From a checkpoint of a small transformer trained on Wikipedia: 10 layers.
Each number is 128 + 24 x the weight over its row's rms, rounded and kept within 0 to 255. Layers, rows and columns count from 0. Numbers have three digits each. The size before them is the row's rms in percent of the matrix's.

# layer 3 MLP up, 3072x768, rms 0.0235, rows 2017-2053, columns 576-767
078:119137145165123147137118131156103131127116133137107115141123115129133175133145167113145097165082137094134124096166086076099121131123073104116151126127150142093115141137118134156132122149183115155142175120139122114154083130103152099141136144117113089123131147085093108137098159130130124111147110105168134128128130126148140113087151127138161132161121092124151144147165120126160127117153137155125148127135130131123147123120133129086130114137190127131141122140132129089134149119137135131132089095149131127137173176108100125124130137134121135108147120158188135105127134141119164141
079:140124122098117061079122122118135118128144144098145125110113103150138106107121141102107144138081141136112129161132143142130106117146120129149121137157088152087139083150107112113145110161131131139102121121132124085141134132104141175149105121104096124099123125097126132133142152087108101105093098115099135094135126122141118162154125125169113147163134145147140122149144120096200128146094093131147132147112120118111131099056158164135097135110114130107155095092153133135134111068116132115107102100128172096102160110091078091130117102126121149152143151139133149098130146092119155193
135:084178143145101156140124131100149131146154169128109135142108124133126130115103123122109134113099091103130100159117124122110149110114140118111158063132158124137154076170125166133114149144098131161116128104088125130116098186120200131127112141083163115145153114119147125117168113104162148141139139103135166118106140111082084094157134141111126117114180124111153161139164138150091141133145142138130146125133122134155128114115138174131119154178192132090122135166102143114118146133148131125170109121130127153131175121111123112124144094073090158119159126109114117095102086128145096129
085:144148123160113155150125102150136148110147151086110124120107137130157116103160124113125100117131112157143091144147151125084110164140124137113123157147142126141130135120105104119072140150102147148093147139137098130141113149106170116141084125138084125140136138103126142141171120101112151132177105132187106106109125155096125139123125064148161128099118171105109105109124129076117103093125143079107194125156148121121147135101152130097121105131156130097113108141163126120120115108110101094158128118133144154089148161126123141131149155154110156129137098137152125130132130089138137133
078:178148144142159165143060143147158180144162145122135119158122108133164121117120140166124085125130118109108075168127128146154106137093092136145115174148144132127196108148125097157107123208130141153122118112135115141134120161128139167114093134122139120130128129106105127168112138141093133099114116143147118128116109159151154111135120126137098132112117110123108187174136172086192151111136145147131191166113122137131168079105192131105171100136161113082158133165125166110135105088131112164143129120080126150123118103118129132090088157145131154118110130105106125119088132139167102129
075:177159119114137112119114133116110124136121184057073091120103068101124142124093131127135087137132133155110111097117140162079127112114139106140070134139130124124134105155113152153158148161161188155118115130135107100112106122104107102163112149137133136119111130108101130132131127138120121115140129132143153159141143108155102128129141129131149108104125127117158129133137166086128113085074134116151155132124142117127110123129105188148096128101143116091111085148134116072102099106140092148130128108085125112070171135137095115122144140126141153103116133140138113148132177151178139111
077:151139121139172157149119139176093151123140163142118094159095162120129147128137124103137139130086102133137103186135104146101116132131131107111155090152179114102123107065145125109173084186157139119099138148093094102136161139112192128119153154133137149160136128119133120148131159125114162103123121129137163169141148136099153132126154088172146136163136090160134127104141143098142133146089120145149155124156111138122103106110136105083063123148165077117088146101111164115122116060162127139132098141130150169052165156137139046153125148150120140121128135136144159114144150117113160116
086:165107157107129115127096133146166139149111117108126112125140122108113140160114088114138090123132115126131058145165124131127115198109146123138165125139113109085148121151087117093122081122193136154126138145117103143139182128116171124133107137128083122105146206152112103128124155099110101095133108129141114175141153129179142127128128094137125108134113099094086084121153153084097107135123144091118127169120143132082160122088143196158130088134160104113128091140118126122112135147172068116139140118143120169116142162095116109128134159121135116138145126134121142196139157124145146084
081:113111089107113122132113096128144120140122153131119120137133093126148113110068072138104128100129116142092108145120122112127135105134092126152121135126180109099120119115118113122104087138110113151110129119121117134127114144092131101098122127143131135112098144155111123107143166120128114139111162133143117187154181111146102141174102131159139125130141093119124145201140170107140072082109100140151159161097139127103125125104116121132115128130140114125138045132128158167123121140109070132132132122121091126074087118130136152119075133144168081100128133105076127116151154138159108138
084:144136149123126117121140129116121169107128156133154129146086100100147134096098155123111134144116162140150078139146079086163136149132101096125152150136220129104195145098141071139163159185135145144097104129152154096098108099153174124131101123140132152099134155102141128118111145101088143117159077090156099149114097146107129126149133096142142101139113128150131108116124161060138121124130142085171122130116107127119125055102120165157161135119140135124096091150107155082117088134152095125126104173083104143106109184132135149122101186115143132134121173113117172111090169106130132167
144:121118084139104134091172081120144141130126129104140060146132134142130122145136146135135129117137106168147108109151124151126109164117097138142154183159170114134132127140117171145104107115125122175153135158111121132103142128120123149118118127111099105175123132135127123121217154101062155123123148090135121125105178044142086104098145093106102105145138131092136083089172155126145101123134139124086127116138156121135165119138115141148144109079126146129098119106153206140125122117138121118125144139160099110138140094139169175135093149149118172130126100192087113147150117150145108129
159:200136156102117115144136135150157154127119119151089111137118131111124120108148103109153130166147124105113138172138119072136167155172129109156131134113143166114131113129088163170145143123104140128105112167128113107095191161118155116145102100127132159086120135132117116143128143122112138095107141132136143144117107168116165143138127141146155103141110130121142130119155170109176169128116126140122101125118114100118136116113127108133138157095117111096088113082086117109141093082126143141133134114138101113140106161135153140117127164108114095174139117152138141108116151123097149137
086:135123134134153142048123137121093151114180185114074135096140099093092189078145103158145130162051145108124135134196154091118157138130122104131146137131155120084145118142117116114114148177106140187101153171097143098111095155115151128159101130179122138147147153116151185134147166155112111100154127145179139148135159113149147124143089096147146109116129117109128147122144161114151134095033130113142135120082116121143112133141117158108119110123127102112109085143105160130134128117131158094132074102143144113120132100132097126116083145117083106120157152133122154093097159167164128126
111:113156141128135173127133091125138140128123152117118157149125131124141120085130166168105133186095110138101124151138125107150164167120101147095192109148126145116139147122125128121098130134093144111136148133111147125140079157125197108106133160152177083152166135121115111114152107094135090127142123108108145162109124127110125086155136146121133115128165118115108115106109114130083113161131121135115114110129143089121100105116151153145146136126157179140086146132086178127129113147109114127136088118126163170108130168088112101124096084095099114145116147131109137105095129089129127124
082:122165162132136106137114092118115151135143134144125132093122117068123135124132112162111160134146147104146144126151130134164106110130099121154144200174119154116148147122104146154147127150122158173121141139132129137101166102120166134137101139146098165131130152091101129156168089163103141115113131116136105083139121131199169108158122129125137129112096100091106149100139154139131149127100153104127144105150112125081177139137136163103090117096171115100130148123106130121103078125144136150124105138153114132163175104136145124122115097122126151106102122136120146101125117125128106130
082:094130116127153110109133114193151123110144129091099120121095098074173135114144127144147136121140106105129125159182092129132032112131119113082114126132116126114133114138117105128126092149120145132117125124137110100160140146153148141125114077135136128115159106114103133140192115118133094111167126097154095140161106137132118135095140128112089142116136133103105161118131143115148082088137118136143152145135121134138135095122127121104105134137133085129135112145134082104093144100160081159138133111105133133150117129118104140102133112135109125129091131154146164107153128141112134180
162:159167116098136148082093054118089114135153118127123138089093068134123092130163136142128125129130117084122115145132137055124136102118105121071132118127119116111163116122135091068169114140130123105131120088105140074079162121119146116129077168145099109162119180058113139138140151154093114139151114126127085132161109117130167130086138129143107085133075136109114140127136128118124106132106124068125134138127162131151112062131118147129147125113154130160106111111140125113113091114114111111183109160106089113107180157142098165135107137141107107122117099100161134139138193133165131116
077:122158138140089122108097075117129171132119158086092112152126091122149106116124123116153106099123109124138133151139124054128090162124149122106099133117153102137181141131129133118103119111169144173094140118122131134142152121119126144151109112180122083147158120100102127112098124165092148060120163159101132141111145146140107128136127160135140156145142113148100167122168158118114159125067136089144150139062122115093136144117154132147093123082123127106115100106117157166126101124156115107132148135095134131156113143135112156132143139133090085136149129124136155132147118136200151132
092:125116122106136085138174092115137143127176169128143131091109105122146123151088116122156088117138136117144118155158076117126124125119121133114155124129124153111169112153132159070096117135151169155125111144113128145130125141092174118135098127152118150179118122153141124148185162113093146139155126112146121134151142121139190138126162062108148138130115142116128135124112127084132145124114133128151126152131131103099136108057127163198122117109138124062123117125162107091106095152134136157102114148124167164158163136124112123102097159115134092113097172168108162150102188151137115127
131:136144119139127071148175111140140096116133115159123149086112152141104183130158093110118155136120071139141129141133124140169146173092149128177122203099124125130139152115067106115160141133128154103136120157094101135080141140148136125148128117101162124142123130088146118157091115169088172110135099159112130121115108141118173148126085134112148129104142149136120124139145123104130097129140137152140120151110180121107108131121139133102094038134101126089180118089146161124119130113134134102102138135112142095121105131132096142146115097214120127148130141136142148118181173094085121141
147:119109149089119090128116111203158147120178143133141116130157143133141130131172086115173107096125148143106133153142117125109104145120135139134117112140115125115135148157120144097127129123131155129124146155129117128142150182117125089111123100154157143114113139113131144131126129092123128080189145103111129133130146118132084144144135099137117136120168136125167099120104117095147152098083145124103135135098120137111107117150102145136207104089166109105158121106146203119105084089076104134108126116141131135077210110076115144112133145143133092161124120110167154149126134133127131125
139:132077138129104136127115108102111172139124136096119133123135113123129125120143138117144118184101144140103119117119090090131120095145117112089152172109142110138131141145196146163112099134125171092088087126145124107155126142122146099113115092155133143099125129130066138103130072133130073145135116135120081148128113135111098141086138119110148156113100133097147107139138126123137067124134076134133119122112145157044103136117119135108125151130149145082139146144116076134153156119123106130152106116117084100131113126146103076121112120137098159103102128152118142133088148157135157161
085:139140136083090077104116102120133113134177121139132146114105123120158120185146137134170135095149128153137121183123089134097145137157107137131132172120204130123126118104137107177093130151110112128123131129124145128142143102089140139085123148107130144107118162132122104106187081146114145084178114156154170114098135109111108146138140132115108084137116113119174124115160196114139101137102147116133144105098137151125152146126152115157142137086159120039134128102108176086108136145113166160128135140129125135103191155091117108130118182102121109119112156176110135146198127115172098115
081:140141148112143094108124131144125131109150168121124126137136149107182142136117129164121151125131100108100117149155106122132125173132136118116154135088092098133130135140119113111132123135136119101121141123127118118158119144144140110125088116114112125133158148154129167157155116152086123138161079165130166117107121138133150162141098142145129092099097127100138124094116124070187112122083087133132107134130118129124077098090124092139121097108143142150116138127143141122099110045125153113147099084098081129124123131139105129081146134124157135098099084108147148103169157109133131100
081:138116081117157111088142120155142132127112177140119096098145137113157105100120133151122159096076153091121105130144117125123144149116076118127120127102175139117148110088097139142155106169119110114112135123113138106110106129143118107109113152131112107104103133132147166106137143106123168093116120110115111108102130122090137105121091150165104118106098137147128125128155164133157092124114071149125123144091071123110152126074143148139136134113146111123126118114136087148100147144135076135145116139099117139101134146106091118065137120141125141152127128090132120123143128102141115197
154:136129132134147137130124157156114118144134152095143115111095117115115160129120128138103149130125133090138126105124124176160163140111130080089102131167115142125148147144136124094109179148133111119126098107109120136151139136105131126153151140201148105140148134137182145131130144127128090111199148074112153130102155121158097115150140120160063139118141088116116153123126121097088124109102116119131172127127128126092145120137096099125097135136153108101109148093125132110154123138150099138162143144125137121123129119052147134133135126127110150076143104121119133161118119136147120144
100:141117101123097106090117123139138133138131183095068101185116111117131092112142096114124106164124121128121104127097130102113077165166076155111127172152132113099123142140128142152084115149118151139112063117100111059118148117050140140138143158093147146159129146117136130139131132154106096100146143143147116124123154096149140113146100142134133102130119145164155117130101152098144092109141118105124126161112068161124131135105112152149117119144140111089131085158153126120112098124168104124112120142103141140116121144117126136126086179146146133111098157157181125115131115120152135141
132:075131122085132166118121122151144139128150143148107133120115124115121101067130144107146135132125125114105111135134104087148116107117119132144137089134145107149146121175146086145123176132112154155124135153104149125092102149093165133139119139077168120132134121076142110144178135155153123161150118104135156097107149128086128113148141151127091105114167130108123167138146119147130160130151166139108117137149145131131162141107122136131132159150193137093100111185120131125103118125133103130165117126096143134104149117103087117126110126123099174125112129109137127091119122104126112141
091:124161148133181164066139143122099148128164171091098069133128104123105122116124083146164092073089154150117085165162083104139136157082132127117165090093093136135120134136112153127141104148157165137154151112134144142086150143056191148132104156111116148112145119123131143135148120151079119093136152120149091169107106115124154123132121129116157135125114102144093146119113151102116133149039129156104153151159121133137174132123137147169157087131158125134117126136142111075102113142151106150164102153091132152115111144135139123135094144134099109129144103128157152108109105127129116139
077:120158131128087153101152137122172143099177132089120136106150147083167174114117153139149063140109118058120135133126142117133141112156100125170117144141166084066132125149168105109102142129154149137101143146121120104125145130137150161141130106137119120121145170138127102120125100154134104109150085149142116137113135154124139125149144128124121082130122135092124123117124195098105131090089127136174154128137134123114111137072129149142160120129116120074081118151119156082155094129159106099126114132133122109139169121091074154077109188160093092142083084123132135106137185106139149114
086:119161125130113096141121127127164118140165152122099144129171155120128140118107119101090110126112112110120132127133094121200128146109105135149157126122127109165161133147089139106103109148129156113125125178129117126156125138139158120148137156168105127127149127130146127144168103121095101099131125177112136136128128150134191115126144112125139132129116092127111129117163162077120137124137140112095122121116111145097105136109079135130146118133209134127141088121177160123081088081145138161111156122104185127103162151112132139086112141111104101128149125130102130132152164105128135145
139:166135112189128087135146127172149109097172144105117121119142132121170135135093112131145089125127124157127103129103112124144119180130108166116146170115139146141142096064124128112117131141161138109103130135074135128142174153115142140098130132130174145120117170110131120119149149133110156060136122145096143116131127137077169126104102117153174150148125116142140096125132132095199114106120116161119138123098136106096126122151113101138147113099112094099098097152130133141134120109137155056150126112072101120097108158098112147125134119123115115143144116123160148150093146125157143141
082:111109138135144133117167112099154158121122174133119109143099123130123084131115115143159128114096143070119121183188132099131109180141138116123185174130154135102127138122126164125169120150105138149063098119123165144122138124113160146141104137107110126102147118108098147098114105132161147111124096138127116117123161133139170129105131147140150111145100111137105127077155143109143108113086106134185151156153122114141157150155112115126094132119145123130099108145151128100114095114118115135156047123110119137068177133137134140082121140116154100106112142110103127151097113092158120131
099:188155118134149079124140148138132130136114147145071106124134083138136078137142121145157074120137134126117086184177101113139133104148135165139182103103097147063159130132119126153141134157095112101131114152113146171148157132137152142119105136181106132080149184129134134131176137170145115083139100123118114149118124174152162163109144121124138115103082107136097140087126117069120128125080101141125115136062127115086173141113101135126111116129127134135142112126134124149131154091143138118120135096110130133128153139145143130141102164138118101139146118131164146160133184129119129120
082:101142093108133117123112078131157171135124190102091118111120145119111134142181123130161098137109125145069110134143099145122133103137065147089145170120121106102125121143167145120135135187113102117130132140129114095139147156141136132111104084125105146159130169101100164112159165158119126171108089108155079140145156125128173145179145148203133124132136103013126164121104154081110114126131151095132151179105146127123128149067159114147133112158157120130127153127122134139111130118133130122107126109118138086086140120102102117065109132154129155124155158090143095105157130139178136136
079:159127183113145099141104119131119103153163115128131132103137122128126150126128090126130150101076157107110145148125094114121164137135107155150137151110170138168147112095098161114114163120126111141130132125106138132138133124100147189121127185125089125181123129110169151130127092146114134132154129128100101127135163120145125131090140149158077143186115106131116140119148103104123118131128107136129125166154107129114116122118133153099156144092146061072123127153076145136126040069136143139141106116073136159133157130139120122096156125171085118079174092123121126139174134094116066149
076:084100142103135135124106093120125119120111166094122154108120109071146203148128134197130137158151154156141104154170106138120145134105106094092141147131200108136130149088149125135127131123115133162109118089131112129177136124139184132116122175108151160132137145096160106130162112109133102136215133099124116143114164130142153153161104181124195155119113122149097105115151127125123116071137115075096129142125114154135102136101110140105126147116129134093114166137160118073102134089113131070147037105156115120109113132143115122131126129122113110126148104127141155070114148103191117131
# layer 3 MLP down (transposed), 3072x768, rms 0.014, rows 2017-2052, columns 576-767
034:111155132131133124103095161107143126174131123139141147134135133144104121112123131099124158112173176138104142179105111162083123147104156135133135121088091137147195125118134141130120130107129098102128128129153146141094111080104154141134134141111156125156105130130174111129105135124149090134127165134118138142114149123084106117148098113043147171148148139145116117127095134130115132093145120142106142141118140125133120135124164142120140120141133145124114155147090134141131117096121151092127114138163145100135112136123181117107120175138158174134113157121116094137084166113107109115
057:070168149130117118133151138113150130128123125169105104122153114189117071123130106137099132120148110196116118156120133151126150117081137146110142073102096148129110158104147171152133134137143117113146114149132164063165124121087103143137137144124173139152102117116160119121133136120164145122144120120124080146078135127140122115093121141144167127113121109115153148102085131129137165089133161111149092134148106133164142130150137167125152121139120147124107083152126127131112149110118164122133119100121170084126172148139145137122160161085149128134098175158177132133157047134148118140
168:155110122127144100114127137144108128126115086132132149125147145135112138124162088148142133133147173155111101114126132136154118144152129147149048184111121133104114171105105094127146118139158112085128120116143121122138180104135068148129137114159090130115108168107089126143077119133082118123109111159106108147154119139195151130098120108128137136146055129102114111114107100146152143122126138123126102115123120110094109131098134104133123120074108105141153112124151111105130120131118139129115119115119139123131122159133147190144120151197167119150151125097145082158162194191135150142
074:111149113147119169118140153043158161121126129149134117105137162116154090122117188144099137175098118097129144067108126118132112128094150130156102130154134147145179145121145128192139113126135129119122163143177094079108106116139145143106138177109095109173142123158123133141109150127140128144161147127112075128139109095098148143173134131127106138138161154145163138145140125144102125143158123131122106126094134124161150140161142138141132122112104110152106096101075117168140100123100130131082148156151122158160110135117093125110133137089091119138108120181066138139073171170132148119
044:156139131160124109140130160139154148165123115122144099123156097162115133100173128148132125123121103169149132099149151109099167153125153127172130115155081108120091119130180125127134132087132110130121137155173149151123173126143141158134143126097146146163080091137134158146103150140080175131104130180126100099118100111152091107185065167125157152134132164123116113128115103139094114149077150165104106112171162149145122157181124096146169157109097088132139112117136155115120126145086121102133131132159106121164134174161107134126128089124150126056148129193153154090135134128081179100
030:125099132146083116120135191099108142145118093156155121125194139099176096158150112157112154090102159152118119140130145068128139092139158144183066143117091139178132126146110146141111101129074131086159144138181122135167158084103117078117092110145144140112135126192085127121103107138124097181109086145104101098150130152144109153171099135122179094144159101123210116122124147131115139146136106159138105122152134148150118125112139109123128101080150116153149176103136144069101063123123135139128112153095070164109136143143135122081159115114149137143129144128099158132124103170130137142
054:120150131122127118129128120110128092128151105103081127118116128158111140150107117143140144115119121133099147123119155146138157158144123140103074134111112183130143179116187113182134146129124129123133136141163123100105101122130142114119146135147133116130174160183135134144132162118113091134130131100099156090136116169108094093083137134106131105137143128093135124116082113137095114145104134157176117132202164096120163157181081105138074134169143110146114096179100134175134138131123132111085109133109128106104050119078165109111134155117130072139101141174133130143123103096146129129
058:104160109152136137122131137107126138128115149163084172140139144175111162143182139123146128128128116134102128156131147111145170145134126158155127112118075088113155131157141089094143119109135130143149118132140136124107129106104106161126128108118134131175137103129146136131154116133079144128149133130140099116116065154110121117148139171160121107126141121141136118151140166149110112137110132143115115171137138159145132139147158119136137131145071097157144145113097098120136126101117134131135135130129113087116125124150179131081158121123137163144137138190078148107114127127085087129
053:124137101129119051126128135114116155118127112091105140108133130161098124128128138126155136112129130070113131110130140153116152114128144126143104127138096080142135074130124157135122115115150141093133142152155089126105094148155111134149123141099140067129169143139131134142120128123129124131129164120161091131140098133068093103145103159082119139143149119135129139169116121104091173126092124142147109136119134109192131159135120129134117136133150157113121156118115106147093068141118171119151126068144129095118108159155120145125125132115123142166128142136183118119135111126146113131
058:101166151128128129127137129077143112128082141094126150139113098153194127080193151048132106066082081117163139135121101068087139098131115141152157130115104122163132157140125178142110134136122154120132141119120106148094139131128155137119095151127114131129096108087124160135129128137107140212127113148137130137143122147102130136131103114133121128169169141127129147131117127098122102162137210074125129066122137130115139132094070142114118101127103181122143150121116136131138135120116130141102117116131091140125134140092094133183160103123130128114126112097156173126118130151126135117
168:128098092145128179175156144179115134127106120138081124110108137067161189134058134130180126175142091137151159130124160142137131104119135130108109085099100090151160130123093145130156128138131122099145113156149117094097152136140113102135165154122131153145136128131155131138138104135080137146119128148070162166155109161122143194120123135127099168142098136129150119148104103139140137128144094097142125107127142110088112095152122104130112128145097157166141099074081102118125139155139147115101116103139126102158121117122112097106128125101117136149144110125205142134135164113104157124
199:162082082129115159126100106105155113092123134118121133110142130120169144121130167111151082110113150105122171122120164141117111114136104153137122144082123158155124130124118136133161117123101103152139104158110088114097110139102170132127133133160137133121139175173133148138113183147112122104120147089137185153152147137101116176135143130123086142131098136161120142155100109110127120092127139119167158124145173173130086101152065148155127118156157159135122142139134130104125087098143147134118106106145108104109133138092138078146161096106125131108147138160128126157141124112175127086
070:155159094125088133168128165116153135126143134112174135110153143111125096113118123081086155139164217139157090124101124129177070112145120119137123121095103167131152108119135142133149118133154114105134126163169149146121150092095120101116133149113144142098088160132121150136092142092159110118132088134131117132154122143100110116141148120101070144110151121091160115124140113108127120153146148132132119111154153109116095148145207168108184178112130138153146107118138096098120132112125090121133124139174122135115123126156113105118177123163163122102126154142115122159132127156163120137
151:135144141168143099106141133123151100122154106121134107154118103147141151164145134108115170126167165195097163117077165162152126088143099162138084118094148124160114158113109081123150141155141129130129093144123158141124154126125095143158094121120116192125111154054141100119103117168155105129092117163143068138111096150139112125135131125144111111158075155117109093090127158148185128113119173122117119143096144082106101171091130104144128126124117077144131128109174127126128094142138161134129104140111115142138132112139164180101133110160124147176111141104151099130169124176141135132
062:108081108141120166158138140161132136117131124150132110095143121127142102109146143093165089117120065154098104122128101156142155139107123140126128105092119129100128105119129116134108094104137159150137105143210138098125131122154094177172134155086164190171121115123177139130152135132155122057124148137136119165107142147077119162157139129142148129110178181108131113147090166128178107150097147125127112184073157107105139131123120166125117118137160134113110154131116155152096121148094127116120148145148175134132152136089141141119129155135115139113136157137149127129158120108144134137
054:140149104139139122104175105126155148139122124125160111133086138135146107117128139110140148130172118146177139059139103129163094145124167137102162101148145160154119158145141141103140108114132132146153118161136131177159128085113105167158133084111130106143124113161140114145099162127107128104115106139121111164049130126119148109143124156092129132158138147159147083124123100161123135127162150147116143148158112110102097133141112109122124115131111144173129110129144106163181154136115096109120108123159135133134073174151132173121147119141094119104116141176078124108113133112172144105
152:119124186126122116135159153185141129020098151138185141122130139171164085105113132109096159112144149157154153093130152138154123169117115166161123103098116083146116125131143116137142133103103124092156091144171115143152136095150085112134151091145152133154151107132146136139154127142162112119106147138157117133147157138160119122132117115087170089126146149130076133106133148159159103109142102118133153134122111073125124140106118126211131131151126126131118156113092127141103167107121153130141166133130141158138092113108187132132142134127156138137120140113122157091115068110113135157
052:124137102146125108125160140142148102129144125148091147106157126114116126121131070149134166135127121146116148125124151168104158122119125171144119109129097124162141131120091153137123113109149114112137136111136087146116144139121096136123111170122116108135113142117168129110130099138110085150163126109136138109164122120138118142125101125133087113114130130112101138112086095179089126100168136168100126125134143172170108127120107122145151106154118082115148109111171134146126126115129116134111118174058111095143084140145109113134166143148134155088131221090145171146111126140101112120
081:123136114150130118135160084115101146111125123143119146160125143101100166144129089061103143141120125126149118135123139149107151105162140127166139121136114114127131140150111155188143126091110130143171129116140108143102133130117122156163132118096122160129091116114111120087092151131112131128105106150110152157137105090141161142087133124117118140141088129113133143099112170143079103138095136126118106120134117115149120168115163093144126162131080131106120194121159110142141150118138112129128091093104125158139147147160125130136197123125075132153125141104112126126100070149095150138
167:128162121158119154143115120143134139132110115124120107150139105112127166134084173148154119161127137108136178187133107124101121105148110164131149100126131110147133121145172140146086116110129112122133155090173142173161097172141106089152129127158127130130125090134107113095157126094162146162127124068153164117141146158075124103169139135109144133128090112122143122142140085165136179112116151148104109137132082158141140122092099099131110173119148118109134103169153157093125154138124125124121095141150121132161119159116157119099149133059133189087109090139139106080132102128160113135
182:120138082135150114138151096126125121112134176112089147119091105112153185127129165118106138131109101137134096118133123122150087116077155127166139108114155130102090124155136168083096104122108150139143141169129137097144122103116144162156143176106120139125189100134126127146175131146110108122124132144138148123103115112124156185131154072115144131116156116148166104135118106150096129099058100122113121119141167104142086144145137135139176134124153106154147136120109109142124129130129136107152145145075149126131131126121111117101124098111073089152144152120135116125105115155145167110
180:176135119130147156124141105102111120127119133127148142092149129134122138150129117128119122118136119111121150127108123123098127116072123124076115069140113126119094123199149099048108144095145138131139098117185113142115137121140134074139121131122097087117153160202175143124130128095054110140152136107170117118134147132146116126155122135122143120134117131110151095126066109154102152157106126172098129133120114134103136132142119082130153114137149078118153135075156101130116103179115112146102138120110164171143120148126127116141094096114128140146162129089132148124106147148151117105
066:145184140150114129136130105092136150103152084117149084130130121142101095134144156130087159114154179128112149119106148111089159151125132102155101107097090157134128137124155131155125132169174149137148116170112154142129123131143093201141113120158134104120131128111110159090153112135128142138086114145100135121123115163175125126156147157137149151095116138123150092147111141178107115145110172151114147122147145136113164146110121145128093122138127167094155129103098088155129162149124159127128113141149134151150091112147203132114136103129144124142094132170098080085142117141096123104
072:138112124144093092127122179134143140130173141170107206147140140110131162148094107102153164186105110194131090113119164145159124135141092145120117071172142126091149123122154168137108142117089111167151133125174143110141125107136114179171158125117148145124151145152145126132096133127143148100149126151095127171075135132106111107166148110116131137141167114137102134118123177141118118110102134131153119084099156148127156151154134128138135145165138123131112142121146126150142129121120129122114151072115159075137134193115128168082136182121137138159119147099118136167092161140151127124
060:133119108142120115143147144145117129130174127057110094113149141146084121112137144063088063109125162141139104136124141146105119150108196097126112155127127115135154104124134106111127096126152089112123145145084152139134122129143086164115137119128147131116171136131138141123130147156130129138145139116113190142133152128170120133120186146134072142112109151127123115143156107140116142144156138162096112073156145103081139170167146144092121094160116186159134133106084158120144153126084118116094118124133131137084141070122131151137164126126125107108146191125115104152138175086138121070
171:106122116100130154145117143133121101136132103150119161136165139149171108138101096107116142131140121154154140118094107146117147120115122146140089066132124128123133123094160117117148136115119148078133102149138128152129126124161110138165147118100119145163120114148143131116091134148133175099089129160099135093086109106124103165143152139130147119118151108128095130139092158148114150097177153165154091148128164123152135125140138136125147108124095088185136164100124119155143137135110151121122147160141119104126116140126133108137089162062112111094114114177122125097070142124113118097
113:137108105136139127120130152140147114133114144156156147091140133131134125146066123090132193126106136164109158155114148105115122112137107104122124113130125090146168140138139149152136153151148134126137101127157133153093080137144193159144176119106162156138162101135107127126141128131148139116120190181098117122123141117120129142085118159125127133157160120154120161126138126118133111147132129146158080153142174136136147137137095115134126147129117141130148108123061108122119172115081130123131156098153109136135124120120156089123131137095169139107117135121162159129124117084109127127
169:184101144115144118167130121137114132115095127126115141132138149141118128146134113149143132132114171139142120116140158141082139133124133124146092168096106140107097148100105119128129118130117114068136130106149078143154180127111105150151121102169092140120121122146144121127061149126070129137123136158120117132161123145169147123105104123120110139134085103117120105139105123146109108143100120117124084126100096098097109103128113115131128131124079095159114135097138126134136083148128132124149124118140122095113144133146161137125143167164162103122159124110114134165155156159124137116
080:178104093154138135132111128102103136120127104165114172151094135083147133182147144140136141126102091109112134135125126126136099101150105119158110153166162116157083154100138113154129173131108107123127134124158100140102169136126101130117115129147125095080137165124087143110095115137131143119143117084152139108167179123150126120109129105140129123166143112124116158123178121106110110143131119120118083126118124142105108123129117108137146077088114163124124078106097131131128137103118156094150116109146131108143106116113088131132149118143113128120167105136113131143132103079113136147
050:102143182115123120090112155126138136130123103144125171123112127117115149112146138148125146150172152162108143142149146131127167114120099090157049115109158162177135150122105134109160092123142131103124096122085162188148136086144120117105141165159105148183118126137118165154100133131108146153147084156120111163130116111111120114121092102125111143183108100121130108135103097130118194124099120090128148113142141151135107134118107141103108147113125087124134111091120112131159150125108109144130139129135116083142153130151136125145101086140121176118131115138147136145105158190158117142
053:126177118133141128145123107110131110132142142100112130123144141126130114108084111130129162121084121161130161106119127147118116148123126119114109129109130150088136167105131139164126172110114094094104111159147127096118096146115111107141153163106214130145147144205113121105131146161117096148127120118085145147159107116143169154123130131123129149141099156157125132166094106111126148125160125124136140131128175108163156139125137126131124133148146122140108127115119128171122103140101143136136160120121103140176065105111138130111105183115128095118142161181143096156148131104145106154
171:080165160105105166135097129108100154147117165115106092109133090103144143090142171115160153133087112148092158128128100096120131152135104116126118111083119095094178096119137130130127143159092123114125077124175131114117160159155123174159111098157101088108149103129124136167095131153143112171129132169117153130107110156096129154123113182100148114116151171108125118152084124092153107119137110095183100180151138080108134135105134144129114165126101162139148060122135119140152130105144164144176139139151130132159068134098151138120086169131140123159142150133144131096111100100096099132
060:135103121142119083134127153138105127125126152104098121104103127097154166122133126114084114079117168156113123120153142116114103095096121164153140149131106082150144120141103144099154084098150122103136151146110100128137155130125100163113125147115136119033112149149145146121108137127160099166152128139157133120104104129174112081109129102101090123101124127176147109151140071135118156135115148129131138122102082141129082136106144133103103128146099125146116147140151136120130091131120152115101147115111163116121112142126146152171139119169130141123144165140157130152138140135100144150
093:112118135112121177120141156143108152128123086124094159156129194154093124117152127156132086103117135132141121129121162131140099133125143145115102174127119200168145129145085114161143124162108085116135132111141144102143159153134134141124148093129171125133108118135141131110097122102170092136127117135135117141144125107150126117084178126119113138113136099101121160102134118149139100112113096143119089136123106172097152129164150137116130166153112142135124109093112162158130110140116148141128095060129156137158164118100106147122112142146111055156131156107159121135140101162130104091
053:095123154136128111145102112095177120124140180138128154118111113123106114153112073109146151108161172160133162119117149120090134174125133134167124128128104105124119157099167155093145131131114115127154155148136195081108123129118088139128129127088165141099141118177106120150088161152109096135106127177120155118139103157133131158104122171104146107121142159131096087121100095135124135164138134145149103121166166111097117121129121122147134135113123114152147159095121136108114151126115128135125160115109172137109124123088115148098130152180130102141175164141132091198095114107129117146
045:122117123149127117097130104113120073147120108127094118129096131092131150086132129119135088181107093130125122146134114130159132135110091146128120160117144136150120135114077178107103150128084103088129138127166095145128155099160103084130144123175130142119131113104175145159111149143099164133105144133123128087119103128131167071111109106117164138151133131127109147149111160141159151147117127107071107124134126150132134129117093078109125147127085152139128124101144135136133123148073168129096129102145117093105104141154159155073119135122129170122135122106167146102102137125143135099